From a checkpoint of a small transformer trained on Wikipedia: 14 layers.
Each number is 500 + 25 x the weight over its row's rms, rounded and kept within 0 to 999. Layers, rows and columns count from 0. Numbers have three digits each. The size before them is the row's rms in percent of the matrix's.

# up: layer 10 MLP up, 768x256, rms 0.0668, rows 15-81, columns 128-191
# down: layer 10 MLP down (transposed), 768x256, rms 0.0604, rows 15-81, columns 128-191
# gate: layer 10 MLP gate, 768x256, rms 0.064, rows 16-81, columns 128-191
up15 106:488537516441473510516513471463529489495500479539475471478519479489535553523498550483470551501502499519534485504507490486495476539511451475496487482514471504470533525512528463471495505505503494
down15 099:487499555534512525514481511491517439501530488471555556528485560489511478511470485496482522507460603484485493510474468520488538473497499503478500499497502468502459531518505498483501497490490497
gate16 097:479518534518523525543523544451528490463500461469515497495468505502482513464576467486488538475483493531476481485526479535472510533523515492512480507467488480511487528505510517498478537515468449
up16 103:462505495517520495508501535428471496482508486453511512488496488505489518454482468523481504509489467516466476474510467496487512483485494507504484471478469513461497511507517511520526498472485523
down16 106:487489532482481513480508501546491499515516534496478484496501532470541526499515524495509488476493455495544506559493487494502499528531511475508522471489520468482525508476482453547499484537521455
gate17 097:511511471496484467532482542492475517569485541500496505513478491530499484472507485507511506508467516513493486501536501454493520499554497508469502495481494472498497503515506460494505491546516537
up17 097:496488488484452452469504528532583507450510527508527473513516524496506466493492460487454502523477489466479478515450488515488472507492501482494494460488440476464498507531507489477487529526521522
down17 101:536506494547464490526488495488523485509563476499510467536464469495461498528560501519482485510508493514503602471531535512513472447531474531546482501492497521482488469513519510558513489488500511
gate18 104:494496466499459484520512493501493504486538512539508521506467515473449512511489507475513501464531517475554510483496502469445524498474480453493485504489549532519528543531488510496509498483546516
up18 109:540499469546529522473492484469522513519514503499484516502482533475485473496501526516544494520505474525517532474473512534465524455456490480506489497517509529479517529507529507500489488471509522
down18 109:510467497507503478492506518503488495514493480486513451487499519467498487490516503482490507535500356507470502494525502484497499478481482485474522553542473484482508471498484448526509508532485504
gate19 099:529506482484489484523467475484550473535521469488486530518515523475513475479483462522504501490507508522512499480485475530499464479478469474465546484516547506503510507518559463514502462493481479
up19 102:522511478538544480541505476434542492490499549464520492534488463556478520535494516527508490510510495485490481531506478506507535431500518475486447493455485522466506485521521475531535470515536513
down19 101:510458488494496516503472542497513503529516469515485459500509541477491532490526479497516505484501457476498476484489494505544473537498507495510535532503484473523555510487477510515475488483475509
gate20 103:533480521497511553497518518487488492505466551469504461480517514508515541487518514469489491505553480504496507535526536516561547514455519536487526517502522508496476534527514543544505512512518528
up20 102:491489475499532483501493479522518511507523487468544496522523500473511492485505485510524485498505515498526490491504534471498477506498506431468536493500478521503517507491439532546503478482514467
down20 104:475465474478555507476502517488516476506504490568495512540506443476484544499507443500516486481480493529485538497529451503468516476560472501503497471538488451521508485509480547475510519475504543
gate21 098:476422499494497512492484488488503525528508466497476531525512500540502495475522535510519546501449460499499481534496515537573528501474508496496481430529508451540496475500466502471509518495499514
up21 103:491488476527499565480504492507494503534477517511474489494464518488457481482488516486540462490460497477486519536483496471479501510477513469543527491513469493494474501469526473508488517510528527
down21 107:514541507508515504456505482521492491513517491502487516511508461479484537522458470486519489520541531511539542502520516465536499486521515492498469508469495482511539459501520526470447440445515472
gate22 099:505499465466441497522475466488462505490523512523494444516505538465453502528496463483536448500492511550489462501503536474450534451511500503474512500508477496483463540522493492485510505489517484
up22 096:524481534526486500499494510471525494528503455508508507530531499484452548499479504504492501525464506493517491502503487497506516495462500497495522504496513501503485523485526459491473544489518536
down22 106:441504465504470496525499512536495518470520479491523498520476538484505526485504489464531575531488515544475495514511485533529494459540504524497495546476530484531528487518502493488483481512500476
gate23 099:462503502479482485513491478497433513476489486473515517480497506491495486496466469510533514500507490506477501522523494489557463493504525482513548501548461520491493501505454521487446540494508486
up23 103:486503507474479489520499467486484547506524496506465472512514483523467508503470484516462485482488493437477490501539523456485518495531462522496526475472468508499534493493519453526553477535463476
down23 098:526541460483520530537484485513489502513507472499573508523501581507501533521510490532552459515488447526484464514463511504471447454491509513525509565507525504478491482488518482501495513489497512
gate24 096:507495501469525516459500499489474456498498514543461494531543494487579484483519485476519504531469526483476515503533477454494527500507497547474486494506535500493467540546494514472498498502503489
up24 099:514512531516476508483506466500497466534492534513493474493474465501483515519508471483533480495515515503511504505478508535498486476541490510515542454545510506487505523475474504537554518492538479
down24 101:473527503534527521425485487504527462501516475532522480494483468483526478473450500482536492502518510532491536514514505480468527475464466524522527487526491505498491508532519475488501471518514450
gate25 101:502457492480463495530449519543453509464525555490466495499475515505517529489520493504489564475497495484467514477509454494491528481520481489524517516493465537457490449494485504438481527511495501
up25 105:535516471484510479486531486539494516495498470507552542580489494540482513507481517486524523545487452504504513474505522484503493448519536511511521508542504512483521492519509493481518508497483505
down25 102:487493531535475454522507520474502537488517529493527522529509516484480488485486531513508510517499450506541509470440491530493449563505474488470500498492493461494499465504461533484493488506477534
gate26 100:523491507502519523487483512523464475471452477508474484475504487490527519507482516485489516517493459499526451524507523526481497493478522492513475539508516474467504489470455470444484478467484533
up26 104:500502488457493522503528504504497489468470489505523521476485493519460512515479443526538482500490523542501482540505466475488492475526480516465489440518474523568538513511472486496531540548535465
down26 108:479493493494508498468494522470546468433525479486493447477540459512486475508491503491486475542526539475523469513517494513521483494485510499555518474462519492495503519526510477478516521482502488
gate27 099:520489491488459481533542495517488515470484502546469484517549526456547487519478473515514508492431494508477487466494506495495516473550442495529513478458483479480505506525537479505529518499546541
up27 101:488424485442474508488482445483511472528488512504502494497500502484540526505502506509467519489487527501493511492500487490497536458458475478509493470504536502450494483468513496512523486490537507
down27 104:514483507476504482517487489478527522487518511439486495510508515490523466481509465507511491485491514534479473493502503532470505503543449508483501488491482493495475504514539470515476549516505555
gate28 099:504486500445492502513538506485497465535479532491505518507508518488515505504478490543524473509509520525489481481497494481486494504498518498465459474521501507529543504478476529509465456480503499
up28 095:485474471460503494455516485519502494479515470485535509514437520477444501482475534448516484485566488472485437517521497493502481505505494544478482487511461513498475501527500503472492537513570516
down28 094:486534506505459541523496521482488471494477509495486437519514483498543468469489457524448516505530525490545518518494489473508532535504523455494502506507508480543491488516467500480532499501528494
gate29 102:505504515500520476520499490482530522506523518509475510472507466493523555484524506513525530491524489501501519481492485579492486517530475504503497499490507503512511515531519548510500551488424496
up29 100:495498509498564477501475520521470521528491509512508493495513499553462475486567523527510534505532521503469510447490524526486499529470498501499542421502523501536497493521515465459503470522476494
down29 107:509463483472514474522493478520498527505522492542449504485459459468515524495499486472478470558533465485507510524501478528500505477481490494523507523473472543479515495493528564477465520497488489
gate30 100:476524502519480499506490491532484506479493473500449501484508486515512485474483516510544482547498484472506505473505489497488466471494500561458478509527507517487482494531533490512503519484514501
up30 102:482506495482470518515504486524454564457495436514524491509482524486527520526493533414456495461492478483508490468501481498461519491513461500517541521531521489533479499541514512539511504459515487
down30 099:484495483471488521468512499542482527499460528501485481511524477486481474496504479490483492532511524532512501477491521523537537486511511500531494484522500487506487527480488509486541494509466510
gate31 100:550523562531486516486483513542480479511495498523494504495481475502518486484473462484478544478517477524485545530493537473513534510498488528495488485442524510504501483527492519504512452510479485
up31 099:483504459504523503500445516542546522494536468548507485514469470485505496529469531541503436515494473461517551475485512477456478533454503551503511509474485505501509514459477467504462510485498549
down31 100:474478448465528510531513544489512499481470512501491471527448540442466507528522448488479496472497493478469468479512459517509517484474513501481488454524535481466488507537491504506500523542500484
gate32 101:515468515543521513482515514523492524486532513494512495539499535473509526466455465506486483481491520470495488504504481449547527532458487491461495469507471492517499503493481479504551529554510506
up32 098:524475509457490510511477520501477483542511514546504516503541470496498484507520471522508511523490508512520497526483526504488519506485516520428510468461511489527523491504510525466547531479499507
down32 099:498509489488539487514504531508513505463516501477481521516477468493461516481476529461485491521503524531494529537494500507519503464510482463513508494508494447535462476458480486533510514503537519
gate33 097:470523506517545572498487487500514478525529470525470497508506494530497452490526500482532514502485450464495495487479514514502494521460498487532488520535501490473499538496500484492526485538515503
up33 094:471491506519482536516517493469528487512512522469527497562493458528521512476533490532555489493495449534496516497486453502447501482517486534503499478502512528504486456527535476509504475529477507
down33 100:525530494478474534509492474458514508517491495498481490466530525467454513537530501477455475468520550489545494476515532485507524530499487500496512470492457477473513499496492518487515493485469503
gate34 097:537497516481515500536536521529474463532527481534484483480433501473489516522515522474524530501499513475512510488518501527479506506500474512512506536510515528502505495524480481512500465529506468
up34 096:474512512495510524471495536463474454493457498473526480526510491537521507519464466471512468523513518486481493448518454515517471493496487524510497468489501513479510510493492530458500483467506506
down34 097:515482452503534481456472491472497485528475559540514493548393514436481493541503503516456458503519527439515509483495486470486501490477512501478492491490488484492496459521524518543480538488507484
gate35 103:482497511526469490492458455507515500452481460488483581493512473515524476480497482434547511504471512472484438479508529508546533512512552490510468478481490497518481495487514540490510479493504523
up35 097:540521484489459475457481478491513496468520488525490525493497491496507481506495502466491505510460496488443491444505487466508477523476498474513512506448517494530507486538526560516505529521475506
down35 097:460473487471539509483514506507503487519510512479484467440504486516514505459546431500456517479492518511534524529476465481477514487493543509467500527487479468482487506462492444504473483507491482
gate36 102:500469506525493546509501497500519475475505486467500501481538528477541484479487496514546525467466465524479457507518500519466540505451492461439476501486464591446507479498480522488473530504489516
up36 105:510475506504476490501505520497502489491493523497506550483479500458455472526499515522525440475482481518484465514527508505487513472488479525449501531490463517497526519497485491530509507523518517
down36 108:542523494474477505514456479537561510504494495509516514492491478498511501492518487447463512478496454519470524545470522514536462490524514456513542490519523510505488524508497516541519556546482500
gate37 096:549525462540527507514503474532418544493458467517501467495476535518552496500501486523498521501495552496476519516501477534497469498501464515483516489522520508466518469512515480528481524508518497
up37 092:509504477566489479454533466486467507512503485476482502462509454524492503449491546502483525502500507476511504447479541473492496531483487492525534512489482498504473489498462523484514551469513561
down37 097:511478512462502516532498493493489468487477510517504513541476540531534522508487483522521493487494515503533465537488475492497493530521500533545534502531479510518484460525512539506545493531516503
gate38 100:538496491480503505489527468501468548483521504523471469532468474494460516482480508516507497493514499513532466524520481552498492502530483476469500506558495514496468520491504505518506508530487536
up38 097:523476539518481486485472493581471525509487543501506507527498501461538514469498525525493505492471513533435474497507501449489505549489468491492483490459449513469449520484473461506517481517517543
down38 096:435481484522530444508521494508497551492498502478471516516513532512457536528472486538498532468523467478488530509475543489488469473453545503487527498441475452467516475502482500482527442484501497
gate39 106:480472495520491480483479513463504521497514483542487511516510530475506483474480543519477499488549553516491482488518490496565517465515462553514528469472488493455484491447537526441530476504526484
up39 096:477514507547503460459502482526460477487482524491476517487488476501495480459460514476494469479499528528508456494519449484501511477482464491517502468504532566521472529479497521498540476513485488
down39 092:489525493494518534533529505503541456525522492510487471489502518502507505470540444494522532478470512485522517507518521481499522514558503518468492490492489475513515476541501528473476516470477531
gate40 100:524481521463528461516492528522495517511499538511497510499485496507493520525490536510477542502455518478550520521520508485493509532499492535507484482532503473519497465521483468494564487567533533
up40 098:516509531519525525514445499491466494492478487485486490482508529488520481474518536465481493521519477452498512488489524473476482481462480504488466497515505521492475462527515509505453529471498500
down40 097:520502479499530485495524499474511471476531472518496473527506482509543496539445498495541482525497434519464492556534466526494480509508540492483494548496483475514454529468495495553488499505518485
gate41 098:519516484488475485467502518479471488536496526563475548521499505473491483550485537483508468560492495500495507532517461480470530501512508511547497501518467496477499478521523528520509549487450478
up41 091:509537513525505465476484457491443476544461517479538513470487533511475513482495481488464472513469506500509467510518504536512485433489481483503444535553477515497472496529520484489525487520491502
down41 091:448447472467490502552474500506515511510496479494535444485503536498489496462522529496512486484499480490508532483460495482470481520500536463447542463483544520483519517468505489514518478486511486
gate42 100:501530512513528455504491484516450508547540506529476503530506503458515518537483485497489509540494470533519480470496528505516516507542468565531510465511520457469504507497527539504516563494538521
up42 102:478515510521512492496522481488471502536478488493474511490508466478506494467523531498503482517467517528490540530500501468486508448500505495507498479492472515519527497499496551501495505573476464
down42 101:511476487516497510467486457480542516490507505484524496516518501544525479513459455475522543492505552509487526508512470504523498476482491459508528459488497505492498459551452461506471483493500514
gate43 096:485514533517513535468522535479529464494506525540491489509489466474464472528484531526505491526477473528533485465496498482501536478463514520519501498485470535538505513481556528468433518437476498
up43 097:528504532455487487503494471571529503536525470551537526489566517517543495544498536480513524514497475541534526505524481508462483553474482510509501526531467480509477488504525517488492482500521488
down43 096:507531487503502524453509500498509511535477499495563495571469457501485521534467526523462518540422466463513493489497488472531497514478538492492467481540498541510478533509521517517505459494515496
gate44 099:488489485487464469475567494563524533471534512485507505515495535481536484463535488528504492496472498510506486474490507455516501516541518505487462477488545515439531511510521481495547525450479494
up44 094:510468490523473476513473494490534519458544475465525521526463477513533524506438504491521515511472489515502499487517511498476449515512505506521496469483473514516515479484540489486521514492509483
down44 097:468523462495478507525501509480471480468486505487482493465472504495501516511536520492498479492477453544491496493518526497510596465494493461537507519489430451516475502507518523518452472513478521
gate45 105:445495508500491503515492514494501498488520519494459491486488519474528512480529487501537523497484496509485500469561520495478488472548514480487495534479489494530477464493483488485527529487481539
up45 105:460537504480528493493484504519542493511508511541451509460480554472477497510535475499506494471537531458508506500469487472501475507495539513495518504458519476504479501488542476492508492449502519
down45 108:515522481483518491538486500458497547495477487496515562455473488517505551473520488465496478527525449470533481510483507500498478504526537490483491480516526459468492507505460497479475449499477525
gate46 099:558511497526518473494506468536485499476486481504509522545517505494478550483501480474521491472503483545535500497465496558504504489472480497477505511519434521477492529477465502468485524478495477
up46 095:515513505510474522472561487480470540501498520540505481542523513487504538497496524504543526527489488517537508475488474490461495494493460508490487533535520501485494520509480467511500474531451484
down46 093:525493496478487494511531479453504539524506481526494486482502504537514487501464503492523496503513453507485519526466537530508508513498527497497502530509539489468541492498536488475531489451451496
gate47 101:506510418493505459492539498479535505482516485488500486478521571462487456492502464499465514469500496519522541502526470547531476467528468500515516505495476449510506503522514469490527448481567507
up47 103:514484544475479475508488485517532504479508468489497504510495484492508501496492509527501523519500441486496510561489512485503513501531519493488564483547529474516484513496460465508499476502467465
down47 104:488488532507474534447513526501492522547540505490495531484479482532540504508490467495555443494515455507463517502497442536495523489471513526503501496524516486534516472523538503489513516516465554
gate48 103:516459484502485500481442486491473517459479535522501479505484499482458523559490514502530516485515524527525518466510519505542533512495482467484489510498502517508475535514466498483498500506472525
up48 098:573496481551480486503544544475515498512476519496510491507479476500488527478480461490504518539509467481472525544512466519499506487514531560527507515519444530518500476529525498485465544492448459
down48 082:444495472469503497530518485519481481496521499474478516526536537522473512503504536547469527472533398462493480508487487482496503539495500523530505493462476466486491515522498476475529495488554477
gate49 096:538521467477495527516491494504446472526512491493504547430468540522482541498493512499469485492495513455434498486506511490516460457547490499510500497491509499502496526482527483482510491464547490
up49 098:503495508542520495530558477490488519484494523540466509540488486509483474564528542502520512533537498552506548492513502442484499506506503526517487508503497471510510499436531494512455512500484509
down49 097:493523453465504499436499510529499518499529532431521529519484518470473504512510446514433467526506464483503478508514503500484542460495500480464503507500516516489515483514533527474499501479543496
gate50 101:474500539477505480500492483490472486497488529505480490465507480530471518492492480537540498499479478496503495485481456505471529519476511519501496468456535508455494500528487517523506521456463500
up50 100:483513531517502456499488508490538463499529501526503468518519510568506541466485494505498487483472512405527454474549465491500515548515495501495500519533434548497494520516490470520506449513530508
down50 100:522471493498483486525500507508505482512478512453515431479503492499488469439499515521562505495520511521454491533520468531506489500478543530548440533526498490523472461515455523497480476551501516
gate51 097:482510555529469480478465537507505513541502502513515568510519472521505445517504495492526513480505510494475493479506500553563492511527498501512496527485510503565477542474523500515482477487532483
up51 089:513514490497467544497518536454503506482468503466530488476507500464527528512482509507493481528501486519480514523475530494499490521557499510473480430535496540507479464445479470515533481501500491
down51 094:491523533491522504494456493489529491459500459529498539506525480503464491480485504519524514516519554506488508493549453492551515514486508484503540542497565471493519476590500468491478516506538479
gate52 101:492502444504490496550498491502521526482479498492501520463528513494481516512470495463523514502541512492511523498501498488539529498519478503474531537482526538474485498506465474494512505496488522
up52 093:505491510510500447497494489499486539534520455465487502473489485498529523521482512468505507496514521462492531449510537485497550482494501503494534465492497507523546505493499497490541494488513471
down52 094:545504494453520561529497526459527524510508497481510513540458509499497510464503472491490486531485551500513503505513508515483518485517503502493532489454506483502440470465520466538492492517469509
gate53 100:496516524491485497484551497501507512512486565472509522489493506560462479507531508536547459461478521493494492488494458493485544493519498524503506503501476490461472526532497500475467532514473523
up53 101:486522528515516517467527513471470501515458518490467506504458524524443462571470494513504481520533500500522476475485495469463474515499446468483473528505481521468490525488491500448495457516480483
down53 101:524470509497462491521491495509460490479541462542556508508489498484517502483470510488459527492494505506513493494507490507540512574526529500463505470485510498525511518485525475486538540506506474
gate54 100:519466502459512486486476515495496472482536512490511493501513500485464497474502480470470495486467526473501522537520575433494547522473546535502518500482501529513444527487490523517480525472524500
up54 099:528548545538507497502510528494503526506507510516515464517479531557511486483467514524461540482505493500511531453489525456504512503517429528538526514474529470524478518531506513474486529534513532
down54 100:517484522484527469502519519497460470486533478502494503486532506525528522509492471502519519480499552505536504472507479532485494482483508494532445540496523512548490505529519513501479485478475468
gate55 100:501501536491519525457495482487470513498502482464465521448495479472501530483497519502441509478497497488484506496466489503522526481501529483494487473518531537490540463502460452452505487500493509
up55 105:462526490533497498458449478506461549505481528512507522527503472521512536534507484496507527482465494453512511481472472484529517520492466506507494467520488573492442474510539533502507475468548515
down55 103:527493526470513499519538484527494508485495519498527498495495473534458502502492495450461522518501565506498487574447471461441495505510492506506480506489546490493471498504495508506469453519503524
gate56 096:508477537505489546492533512482494513479501455474473473539545506463456480509493488499556457490512492478496514486492492523500511493474550527440491496509501497514511548546510501469502491454474520
up56 097:504497489515505567507512517485518486520482492549486475535526568499487501506463507471451502543516466462465501519487495530485519519539490508553462443513524481501485498489510490492536537495503533
down56 098:525517516525544472523507493506513569497520487488484552527494513502523480467510487464482530517510507533481492477515493493472501483511470523506487555538485516492501520477516484472457529504494484
gate57 099:501482501522476526467500564509495463505479468528508504511522531501490488519483497501493480512465460442462490495522493518532549495512518486505524461497486522524524552528490469506523500508543567
up57 100:494510475506484535488551481512492525497498509485469454471511493530463509511483517489536522449517500479547495470487463515503512511497508508551491550514514512530526508513501453486504482490505498
down57 102:486477500487500482491506445479529513509536500487511488581508526495492521483457504494504466469493492482441512474501461516494523465493518526474515484515432486480473476522490487499503524534463451
gate58 103:500523478503505478461480492497453515486511518522523510559479505515489469446465480494506507480487432527494512491481510439515474534515499495503492459500502493532456512525479493489527489493520465
up58 100:509505460515528465505548467532525493504492529474491502472480526508525513554520440528466510517468540504486465478470501496472521484482490501542490535489502480464477510519528473502504479517522467
down58 098:505454506465510516485496480448506484461507496516490519509512484499464464500466485455570522494518496503490518521561478496526474509492467490520474442494498500501529522482463496541510522461529536
gate59 101:492503513549443507471496522507529512485551534488434495523493497461475486515496468472467483522467478511492458502535482490480498504519490500468472477524494482495514473522501554488518468491517459
up59 101:499482479529474492462489527499520487475509540494472506475560487517490488483501445497510534525497496494533494481499488470511493527494479502556520492504508463492533508488483489514504513484549495
down59 102:517461489512526453509464515494496453514515503498472474438504500470498517505510486477482525490475526469472507459497490531527508522520517552472497525570497465485522447482493484502510510507486506
gate60 099:483461516500495486509494502486520516541505495493496529520520483488504531537482532503440491458466509517493569484502515488481525497463533438516535557501477472503485491551451522528496513495529505
up60 099:504489469507487500487494503519527507436506487503456490519524496464568540469531474507507493497509451476516530509517558480528476492518492466525517511485538492510485485493486515510496466506437527
down60 097:474494501488534538472505501512484525531457530521517497469529518491422471525532539542461497506504532512525480507496452544512514500503517484483474484533536491478549458511489513501523508506478534
gate61 100:521474468493509526516470476436528500509480465470525494484488501513511529509487511474540488486532483502499471543513577547465503528506514513509529502508485557544496536494498505488514481450495514
up61 091:544471519483476493530504491486511534523520481502451542495484506526519481513513492475514471535485547531519505490492455546512534471492494527513547538522490473494511478495494488486539488494490466
down61 099:511506514499533502497453503528484550498524533500537510532477495486468507476493485500533518520547465476492460509493486451510496524455501513487482457515496497494460511494512476484484546489508484
gate62 102:533478496524477492518478486501479455531502517547505503478535531437470434487515516550479520525499486482468540532464465443518479552507483505465515521486560512492506513471521472478520480517516519
up62 106:513506495493491511534490507474512526499512469494515500539491484471527492500483475485500492499488510482514511510489488473504513495534529497513502501505497496450550504541465489481486534480521498
down62 105:447500509476491500495513510541504479476507543476455511445478509521490551505484429507535518526506491490471486498488504463448520538480495515481483491521509483493527463483529510511503506531520504
gate63 099:508519516476471487494518480524482489496487518492568513484492524528501527470447459518522549529516471502525482454477472486503510492529471507446514516541536490477485511536448440525539479511533525
up63 099:548499483524576496493513508487537487454485508515530532496518552542474459502543481509536490500512512503507521521505526513482496552495513499501509504544505518497530525449476430460482492512472515
down63 100:476523480506471495521499540485468451499501474482496516505468485499501501559503472491529491511455474509487506511520500516509484458519497497484498477468485481474463509499514446519531519484523471
gate64 098:525503469492499520516484525520484501509530512544469521471495486525545537546578513526536525487489509500473509494487528465513484473452539511505506501499509487493497525479488538472517495537500523
up64 104:490502498490502500539464497557473520490469480513515545527471539467523508474443459456492503518520498503495471477480519513489474517473504506498522498513541462487530488504522466458458545530495517
down64 104:497530523491511472483518517544506510463491516530476490470486500503509473501492515434450502505495480480476461527497525466520498464471482487525508555508452519511469512519509503508516494489487514
gate65 095:443472471498488478494464500525520513505501521521502531486515508497506516506519503429491512508458509417499434533532490487515534475498497505481525505516485510517486507491461530484485487467513512
up65 095:508519555467461471537509506513543509488485486463482480496532551442534445494486512510474492483535502463510485497509456474515491503552480514522496487525478542499535524516538531482484468493486519
down65 097:526478486485536491513473537523543504520496475505499506561493522518507484508524520496507539497485505556489558484476530486500478521487479488493475498511535507483482455454507495468511536518480540
gate66 098:497529458526519522508482482466497510485495517457509513476496485474520469490525518463516490481489493524527516523484498535560501492532494492482522449459513505447474509494488486538483449430484522
up66 097:491508498525510491542502487525541518484531496496462520504511519504496488492523490475485515487531482480440519489500471510537489497501538499540486509500526562525506492496510526486478542438480515
down66 086:494507523484484461496518515459498417458516486559508452506540478490482505488441547527475492546481489468523530495534507476487500535494505548492483509488476498505516481478491530523477524503488481
gate67 100:511479506537496482485482493458475503518524552515498553475493496545531492547460517509464511535490493484512519522529481475512471490497466522523497494528520509519492481487451516553499489493487535
up67 096:490556537543472500468495504506488463525519490488525481505448452487532509530483514492486472476540504502436539449476476513540518510479541496516495523502532516532475515496441492467506468497582486
down67 098:492437517487507489517515509532488437473513509511500443494577526509542511494476476519516560478508557518511506510528481521454466464535503492510475479493483523507547500500550560513470542507491512
gate68 097:456520500514528497497495515500479510486469502520494496492517512479476491508529498494505493471540490538485490502487513537530536522519461535474483479509531537495459500469556494467510481520483479
up68 092:476509474493532507540512477478477509494493488446481486483480507478530522517458506453459446523491491537478520485499496512513479543500532499513529529514498490507540521522499524481466446480455473
down68 093:529443539492507477440450523504514483541502505478529519464461510514508481462530477495473503477502491498477540473542488533548467477506511530511497506524475498496507491486495450507535511531500522
gate69 095:473482507497509479484496510495472519449540531538514490510513535494537517471509491501505530496483528491483517478506479492534530506460547508498489522496474454478522440469449451533518491523555473
up69 100:478505499494469496513490480489450460516478515448476505509465511467507487480471463464509463505506493546465510457485524516505513469505515513484507483507557498528490501473483463533475505528462489
down69 097:505490495500515468521526473467503466442535490514498516506507471471526503486455481465512485449485447507497489445567489537485511535507488493503486490503510424524527451522481490494492506484593492
gate70 100:497467453508474480480504491501529485546487505511514543492466484535496494510509550498513510521497513482508517449482502505470510510487532521504493502549492476504485557464460454499503484518555516
up70 100:504523524514533499538485468541507483524521516501553501470476448477512474532509481494493501480484432423462482512530484499498488490495508509531460497509506505491484485495482498476486468526491524
down70 100:513493512503467530484493518490501486524495515455542513527475511483485538492551507487527556520489487464474515489464510504472486521510471508470532515520498498513528488499509527523553525551534506
gate71 099:530485533512519517454518508485516489487484466512486471505508485535495549494483490539505504511506518451514499504539527464460543508478511458492492510506483504527513500481553523526523473487498474
up71 096:495495478507524493568532525547476547527483474507507488537487499475465498511487525486471533538504515507521508474544478494508506535465433540502531469515527525567517497526486480512484534514525493
down71 102:512506501496491489469495479532534485510553479507484506506506508529514466472505465483532508484508495546485527515496537531505542472525519494465516485518491477465535479480516521502521517495502514
gate72 103:510513438487536532526516484511500471496513518546468496484457475494475511524516484505490540514513502541482554492505520455546484521516514487476562494479518522519494493543514488521474528492512502
up72 100:511521457489496487484510546475488501507493500540486446514508525504466476514527479523488484518508483524508516460476530517560484500489488524537459513500512476507504509541496519514493498499505506
down72 099:506485504491524452490466469465480543524515474518517535497519500495471485482483495490469448553496558508500562528481466512456486499472552514468510511499447513479500495527460493471500506452496453
gate73 104:508479525537492496500501489485488505536476500480501519504533528461497528479486476486498509465512522509512533507539512491549516462510490507528505506474502487505523512514504507464543501472515496
up73 100:542482527521474479490459497478520518494503510468475492525485499487541497483527490555462493484506506520514469492504526479500525535513522524507470496488487442512501509497495497550511463510483502
down73 102:481482519487495511490516467504465517524507511496518514529529456541505437476530511484505449495531471502466505485540440470482476523536469513480517496485497450526512525508519510461497490494544534
gate74 095:538447493542509485521522495523441515523485500545478480500517524520497502516490484514478532493493486481473517500497475477492522467502491521499503498483479489521499462508470485534474479503474523
up74 094:490480501499518501496476466524545553515491535490485463484504503492514547521450442494492463500529480482483477505494460501507519498497528528520494500495465510480495495527552510470496520529525497
down74 093:511464470452446499528496469489499580472509508487495502502504495549481507470498535544534501507479558474518520519505523523491532508493495494497540476539524480438497494477497452519527527498539491
gate75 099:510495491514484507487488467494532545485501502560494510496465550481514493459511468483550476467512515523504457495466500492492495528537534458508461511506452477492496492514538521527446470501516480
up75 099:525453478485528472509478463537492505481484513510491516546481516510482479501540515510488523459470473512451480484535464505505479508516478463513533513522493515531522483553494483527483492491490523
down75 099:515536512470517455541522555474500493512507511442521501475462481484523499481491446474534469519511500494540505516528521527462494493493505530482481497506475489511496465455513486482473544444490524
gate76 104:498502521523484474503488509499533507494478507467496534516520522524511482479515524495482492499487432504469517467495530495434541454475542464488494467496535502505498495511505474493487506480501522
up76 110:436533451478521489472527492531537519537486529452483476480517510551475479471483490527575509503535492479492484489483524523501513544475525511455492523470458487496472514499522483470483523487490498
down76 111:507507449496474544494544448512511523504504540488526511532510551526517482488459517495535539548459521519481481477496519479550529509500482488466561474507525513520495510532543500465478476532505513
gate77 098:482526495496534481526492514475520489503518487541485527465532466466538488481495484468508493531450513508503520536495512482491551502500480481511529486459510482434512531500494514506476509509521507
up77 100:528485522485472478524487462537513481484473494417463503521530491477485512454526526505504502504487515531483503480502506425540488549456497488509497530449513505466447507480463514522484503446475513
down77 101:494522487503503506487539532520480506495499534523506483486495521538486536539513465527488522481472575470513517486547507471520512505503558497475457506505483503444517474476490505524520463470443518
gate78 101:525486515517489462502496470467526483517475508524512514511488504475485497496480498446474534499498482538515528500502505521542498474538531465440504494512543451503558488508504499507506535523533548
up78 102:543461513505495435474489503490525488504481475502540501518444510484500459550475550472511493481461522495483478506535493511522484498514484537510428490529483530500511477479478474431508511475528512
down78 089:486514490491497527519506498507493486528459510497506537489550488465487531492525511514487552508527604490501528485487476538480483537524506496517453515466498501529566503506500497546495508480521493
gate79 110:489503519477499541519471540501484488468506512515457482494517520483485488483502527535533489501482453454441515479525479472466479472449516508458468543514526507515498478505454515476539538455536510
up79 114:531527507579498506523494493529545478505496490505507486516458545461521504470515499484497480494560440528496481515515481506516501516515526530517505513554506492486529537506495492478497523533532520
down79 111:504481468515506497530500526486496475494511527466535520470503480500520481480515494487571501503475506464517544514484463485508501516457495497558493487494513490549514481492481532527499499495543494
gate80 099:528513518521507503494492519514476471544454493504476540526517490481498504542520502479486500462502479517518488556474473472503515482496487502450546500513481499512492490501474503484442452511501497
up80 095:534441511508553497500501508518437482545510517502499526527507472481489494526523477509500540473525548516510493494516469496459526519450528553504480517475557527538510477477520477487485464450544487
down80 096:479528505494456499522524504507515515485520481489510501446491502513507469510469478491514495484513527499489486460500529521510446533512547460491485509507524499469510479523471483513486490500500489
gate81 101:493531508468520486498476487493482539483540520497500512469528522499443501541503518488484523470498502523473509504534513508495475512524498506482515454491483475519485483543486522504498492467512513
up81 100:502510513514498481496462522496516542457491460461500461488529513469530511511515472500461458462446527502476507505467514501504455586506502505501557456501516542488477514499546531459523514477484518
down81 100:522504485518539539502552457535496472502530525505508508525506518491530519533548516488519501538504501510485494509480509540470514486507481557460480503453473486514530495532489528492489479476505472